config.yaml
d_mlp: 256
vocab_size: 512
activation: "swiglu"
norm: "rmsnorm"
positions: "rope"
rope_base: 500000.0
rope_fraction: 1.0
tie_embeddings: false
init_std_qkv: 0.0541
init_std_o: 0.0
init_std_up: 0.0541
lr: 0.00497
final_lr_fraction: 0.1
batch_tokens: [8192, 16384, 32768, 65536]
dataset: "wikipedia_en"
Each number is 200 + 40 x the weight over the matrix's rms, rounded and kept within 0 to 999. Layers, rows and columns count from 0.

# layer 10 MLP up, 256x64, rms 0.19, rows 74-90, columns 0-63
219,205,135,183,190,209,188,232,218,138,182,180,219,186,216,227,217,203,210,215,111,141,226,178,234,229,241,243,287,171,216,148,182,171,166,183,248,197,146,99,120,220,203,218,194,129,245,233,119,140,255,176,235,215,163,213,190,152,129,210,149,109,186,158
159,253,185,240,225,189,208,193,283,280,193,173,218,193,87,213,165,258,203,156,268,130,277,178,196,224,208,221,199,233,215,237,158,126,189,204,190,160,142,232,208,183,256,208,262,201,103,189,237,228,180,187,195,160,185,237,123,224,180,154,232,216,184,129
165,182,188,171,239,189,205,184,214,193,249,114,159,256,143,269,145,171,138,149,223,180,142,197,150,138,219,214,171,199,162,191,189,181,163,185,176,195,248,175,220,232,301,247,167,203,194,156,235,177,187,166,181,145,252,213,188,271,145,181,295,240,137,235
131,118,218,157,185,175,186,257,223,233,104,204,237,155,148,135,158,201,170,219,217,233,191,155,209,223,196,287,176,260,187,225,264,182,210,146,262,199,220,204,228,226,173,188,241,156,181,234,268,147,149,193,163,183,218,188,202,133,209,220,216,245,184,176
152,177,118,227,157,164,201,149,256,179,179,171,189,217,131,173,198,178,184,301,169,241,96,185,219,195,198,284,258,237,240,178,165,175,202,210,242,183,192,262,203,204,161,242,219,205,257,157,129,137,203,113,245,181,221,228,148,168,240,142,273,235,261,176
235,243,213,187,205,183,202,189,166,227,273,135,138,251,229,188,200,245,138,150,165,294,230,204,217,213,154,182,246,165,189,169,257,133,195,184,265,226,236,102,180,135,155,214,179,201,176,182,185,258,210,193,233,162,188,199,151,234,235,242,210,234,188,209
185,240,200,232,214,267,150,247,200,163,253,187,237,227,228,240,290,109,169,194,252,212,271,202,206,146,167,241,214,193,273,162,159,209,207,208,168,208,149,239,249,187,311,215,202,215,206,257,183,217,157,215,172,209,210,161,152,131,180,212,197,214,202,234
183,194,189,232,244,185,271,168,226,129,228,175,303,214,234,189,188,198,149,227,180,182,175,162,218,201,188,248,198,166,259,158,119,198,174,190,259,199,207,199,165,288,188,191,162,182,161,119,144,205,223,256,154,201,188,255,219,242,235,188,211,143,263,236
175,213,268,152,200,162,248,228,229,174,257,168,267,228,215,301,186,124,258,189,262,151,242,196,187,245,229,223,246,120,193,175,218,255,243,193,150,192,291,231,174,218,218,144,199,184,166,206,208,238,243,262,230,235,205,286,186,223,154,213,187,194,208,223
173,182,210,122,203,284,169,254,202,101,167,217,253,161,233,209,169,161,148,237,138,212,176,215,188,186,184,260,230,208,235,181,228,174,282,211,191,274,182,162,226,253,185,237,168,208,172,149,192,182,170,197,117,250,131,185,211,140,209,135,196,220,141,217
253,250,237,188,261,191,219,161,167,165,173,214,228,160,187,220,200,187,223,210,220,134,262,199,194,192,179,154,317,247,224,223,237,239,178,232,263,188,256,193,156,197,200,174,119,175,234,176,234,203,241,202,252,162,237,178,263,230,168,224,93,119,204,220
166,150,224,229,286,219,130,237,227,141,206,274,230,171,246,142,214,144,185,164,219,119,211,116,178,199,206,213,206,187,244,176,209,249,162,191,200,269,243,217,207,195,149,183,268,117,183,210,164,182,152,209,177,183,184,186,122,207,234,146,189,208,156,200
207,206,213,193,191,279,235,212,235,236,232,184,139,196,136,197,210,268,260,279,258,199,243,152,162,152,158,177,191,206,179,165,195,192,252,204,178,138,202,233,128,256,149,200,224,242,206,218,190,237,267,252,269,231,168,189,236,158,227,264,166,166,198,151
186,205,158,239,215,196,217,180,163,147,188,229,239,267,180,181,134,205,217,206,221,179,159,222,196,198,175,149,189,162,155,140,167,193,217,246,239,245,187,126,239,184,147,213,141,193,130,222,256,247,195,228,250,232,207,207,179,246,136,161,145,263,210,230
227,203,150,258,176,160,224,229,196,210,233,193,203,176,176,220,258,171,270,234,165,131,278,215,166,135,137,168,258,223,227,244,126,229,196,244,240,125,187,253,137,207,179,206,88,228,200,193,233,283,197,204,194,196,241,166,212,211,170,243,182,208,215,173
192,176,249,247,244,163,205,204,128,174,278,189,209,201,203,171,194,200,181,221,233,188,193,199,207,224,234,193,195,270,231,243,297,245,138,240,254,274,286,225,211,218,142,158,184,216,301,180,184,215,205,200,184,213,204,227,170,172,117,240,138,183,281,199
161,258,212,324,259,255,182,196,222,162,207,171,202,206,233,188,247,220,258,238,230,190,210,225,197,196,269,201,203,282,182,211,204,228,254,146,160,192,223,242,149,222,164,195,173,219,179,284,151,202,288,131,156,126,208,228,176,151,264,167,176,227,245,231
# layer 10 MLP down (transposed), 256x64, rms 0.19, rows 74-90, columns 0-63
206,111,172,205,214,185,213,222,265,128,216,179,258,170,228,212,203,216,248,252,191,232,251,213,253,235,183,199,201,147,200,237,219,241,252,186,305,222,199,187,183,132,244,73,177,208,262,219,182,178,188,187,230,281,193,188,241,135,279,209,183,206,249,281
219,158,237,229,211,194,198,205,112,176,243,177,234,177,262,252,214,137,223,162,141,161,149,129,203,204,201,204,217,158,160,227,247,199,141,178,176,224,282,153,198,135,198,210,92,239,173,142,229,136,204,131,207,183,179,277,153,147,176,157,242,249,182,202
172,174,167,217,186,172,199,195,197,205,174,225,222,150,223,235,190,159,204,197,188,233,169,329,158,194,213,148,200,255,269,221,238,199,240,132,257,126,224,170,228,179,206,148,270,192,235,179,159,243,267,170,178,134,306,221,221,224,203,192,285,242,191,184
225,146,189,191,204,231,140,147,244,252,216,217,176,193,231,282,198,177,210,195,182,196,213,172,220,233,103,254,141,182,102,155,219,225,222,151,155,190,222,170,229,189,196,230,186,135,169,192,214,175,262,231,218,177,263,219,247,241,209,216,130,208,199,273
163,153,260,135,165,303,187,188,148,179,213,145,207,145,202,325,197,225,247,235,163,196,203,219,256,166,217,242,159,179,173,203,184,209,236,184,210,188,189,188,184,301,196,213,108,286,216,106,253,144,205,210,202,168,188,236,178,209,175,244,153,150,221,193
188,236,180,174,232,208,202,184,227,154,185,125,188,170,213,181,132,174,178,193,147,150,184,217,173,156,210,237,124,108,160,151,219,221,225,147,171,196,239,203,192,238,154,206,244,263,173,224,271,278,198,252,120,191,222,212,158,166,187,189,170,221,214,216
232,157,211,215,186,211,296,229,246,251,245,182,273,256,158,230,190,162,223,238,223,238,118,259,218,219,213,199,188,213,212,158,205,201,207,166,189,220,237,259,280,214,218,165,222,245,165,158,254,285,245,231,256,251,212,176,216,223,148,131,151,186,196,225
193,241,125,116,226,155,161,138,236,171,195,252,134,186,183,229,212,179,188,216,165,259,207,251,143,187,222,205,255,164,176,231,162,192,165,204,147,230,92,218,235,153,98,191,139,203,242,167,231,217,191,201,187,237,204,205,188,224,195,242,192,192,260,158
188,188,107,237,235,234,241,180,197,151,265,124,185,266,235,208,166,190,168,183,211,249,109,240,157,183,154,200,206,193,220,179,200,141,217,176,196,250,132,201,136,157,232,263,207,150,196,147,158,187,209,136,178,184,247,161,202,234,157,119,185,198,228,224
202,149,186,299,282,195,228,178,203,173,216,237,196,198,206,298,214,235,249,176,191,193,225,225,168,210,266,191,162,175,197,189,164,122,228,192,191,194,164,273,243,182,268,233,191,302,271,155,139,249,208,204,225,205,163,159,164,153,122,162,202,222,206,186
186,110,162,318,242,203,223,160,152,184,212,226,210,138,193,217,194,192,227,160,187,182,132,175,105,237,218,205,195,185,190,200,162,196,196,238,186,148,248,185,269,221,210,247,329,185,246,205,193,218,238,142,186,217,195,211,222,232,240,176,253,164,173,154
250,182,235,274,174,183,234,173,203,244,249,193,177,213,169,144,117,209,174,217,153,227,144,137,216,289,197,161,197,184,225,248,239,169,86,232,221,165,232,268,218,231,224,187,200,187,270,192,194,219,217,207,254,198,162,153,164,123,183,205,196,213,226,224
219,177,180,192,173,175,210,251,182,180,157,191,222,198,215,233,134,203,238,199,160,233,198,355,148,228,191,136,135,174,144,227,151,202,200,193,247,207,243,141,183,266,183,162,189,210,202,298,270,203,211,185,192,160,161,166,197,208,227,207,238,221,199,210
213,154,166,281,134,243,216,238,219,277,212,167,198,198,203,265,177,221,160,174,176,154,233,223,211,177,193,252,162,201,178,259,176,285,208,255,156,231,153,197,198,209,155,159,232,217,222,186,141,232,204,256,248,252,217,218,234,166,223,220,210,158,217,140
174,167,179,139,256,232,198,170,211,170,200,165,181,210,259,147,120,184,249,174,157,226,247,106,175,164,160,255,184,211,176,255,204,236,145,189,235,188,175,144,209,215,129,206,187,234,183,258,281,223,116,255,200,183,235,158,255,227,206,247,245,198,206,151
226,301,178,140,217,131,237,218,187,164,181,206,203,211,188,207,233,142,269,307,212,163,179,178,284,255,194,199,214,209,222,160,146,196,163,207,243,189,199,203,310,213,280,161,199,181,176,174,198,197,178,179,234,210,278,158,295,235,231,175,212,167,222,198
225,224,184,233,250,216,272,160,218,123,167,241,273,225,247,179,190,240,190,193,214,237,257,297,216,156,164,287,146,166,146,167,195,244,221,176,224,107,168,224,185,167,207,264,161,175,235,213,179,169,186,189,134,110,128,221,212,183,181,172,220,221,215,209
# layer 10 MLP gate, 256x64, rms 0.2, rows 75-91, columns 0-63
210,192,181,212,260,237,192,183,190,146,229,207,211,282,119,189,191,132,230,157,241,205,200,210,139,252,228,242,201,170,290,219,191,239,201,212,232,170,208,283,163,248,274,182,209,123,206,168,178,221,221,241,248,269,220,165,213,239,208,150,153,117,249,202
207,199,229,192,147,215,237,148,155,186,214,249,226,274,281,215,197,245,243,198,196,244,223,178,113,200,178,240,200,181,245,186,214,209,198,180,229,190,192,76,159,153,169,173,163,226,85,213,217,251,212,172,153,211,184,241,209,244,188,199,228,182,248,180
235,204,207,176,282,165,215,218,194,159,158,195,210,236,159,151,123,175,214,197,209,228,199,204,181,203,199,192,242,245,304,235,161,195,219,216,160,192,241,218,164,164,174,161,170,227,151,180,218,227,148,152,187,202,173,185,213,134,175,174,314,125,193,133
229,237,184,221,201,179,205,295,205,198,234,207,256,273,174,128,243,208,189,147,243,252,204,215,200,241,148,228,217,160,200,271,177,232,156,224,176,81,200,225,216,235,202,194,191,132,165,186,182,206,230,204,202,194,195,119,267,217,166,121,199,179,259,206
162,234,181,84,189,120,186,171,147,203,184,180,223,253,155,149,179,174,257,225,134,158,209,211,163,272,148,135,166,188,171,144,185,167,263,241,166,168,157,169,230,211,226,194,190,210,232,250,168,229,209,255,148,251,203,191,198,146,200,156,254,205,142,233
208,176,233,187,166,145,166,218,157,174,210,233,203,262,209,248,148,211,154,227,124,109,210,278,173,283,221,183,227,159,224,168,172,229,133,212,187,158,205,144,186,240,198,239,163,178,243,170,273,102,155,147,220,184,236,153,224,218,200,174,202,257,217,202
210,239,141,192,283,221,229,220,191,246,151,207,179,219,200,155,164,172,238,225,88,197,201,252,189,151,224,201,200,210,224,240,264,238,193,166,280,151,206,279,217,222,232,281,152,232,193,105,207,190,248,187,223,189,240,197,297,154,244,148,181,145,146,114
86,163,160,161,175,218,99,207,217,172,255,237,169,231,239,198,177,230,207,175,182,200,237,176,200,194,198,171,255,251,189,231,244,190,140,152,174,215,184,172,182,240,186,215,176,142,117,231,247,246,185,143,249,250,245,244,259,211,220,216,270,198,240,196
173,159,228,181,234,124,118,174,194,86,264,307,194,241,275,211,195,147,302,191,189,218,174,226,172,220,233,146,211,265,235,131,223,205,183,161,194,203,223,173,148,166,192,232,184,176,183,119,222,214,210,209,121,232,289,225,200,188,237,195,220,291,233,176
213,206,217,199,130,150,101,199,205,146,141,238,261,234,187,121,256,183,194,193,182,189,195,249,150,206,155,194,190,228,268,199,183,276,175,250,136,135,235,226,187,215,171,206,193,202,197,169,186,331,165,225,184,177,218,183,141,177,130,189,239,191,284,210
120,211,222,224,253,189,176,235,168,173,150,233,237,218,214,226,222,241,266,128,223,189,203,159,202,127,165,250,222,168,254,127,224,216,246,185,176,194,169,197,152,214,168,193,242,191,143,173,281,253,207,176,221,188,215,253,256,242,234,184,246,174,205,181
266,234,142,179,209,192,206,234,208,179,139,230,168,217,176,249,232,183,204,183,181,151,177,279,162,240,259,252,144,189,198,263,173,210,149,255,229,179,230,231,190,212,195,241,176,200,129,176,231,108,243,286,181,225,199,240,206,209,167,184,203,227,215,223
201,138,145,234,176,212,185,270,225,202,256,212,201,200,206,234,203,237,233,225,186,160,197,216,170,174,240,243,249,161,169,182,200,215,253,263,199,189,184,150,179,208,127,170,210,227,171,173,207,191,215,270,273,220,171,229,238,179,244,212,193,244,213,193
223,210,170,175,244,273,182,246,205,249,203,195,169,234,211,145,165,133,255,210,117,216,286,261,190,238,214,202,154,127,179,167,226,162,247,171,225,110,218,204,176,256,163,193,195,230,200,145,241,233,257,186,193,147,212,207,207,206,198,176,128,223,165,227
208,209,182,204,122,213,104,232,149,212,188,280,117,179,250,195,222,203,208,209,257,308,133,291,137,193,188,149,194,145,256,204,214,258,226,228,172,118,149,136,228,218,182,147,204,177,198,168,202,265,196,169,276,236,223,177,180,203,192,130,223,186,214,216
256,185,185,193,189,237,257,223,203,200,168,249,223,190,235,179,178,229,266,195,145,236,167,276,185,224,154,184,187,181,171,208,187,203,191,214,192,161,114,229,213,210,200,157,169,167,149,177,185,188,165,262,221,216,301,146,175,105,203,155,185,186,270,210
215,178,197,189,274,162,227,206,142,183,131,269,212,223,202,233,249,195,227,266,151,139,247,254,144,194,219,227,245,238,213,91,122,149,192,195,195,223,248,236,194,220,195,220,173,177,176,118,212,175,206,232,246,252,245,257,240,202,192,188,154,213,199,171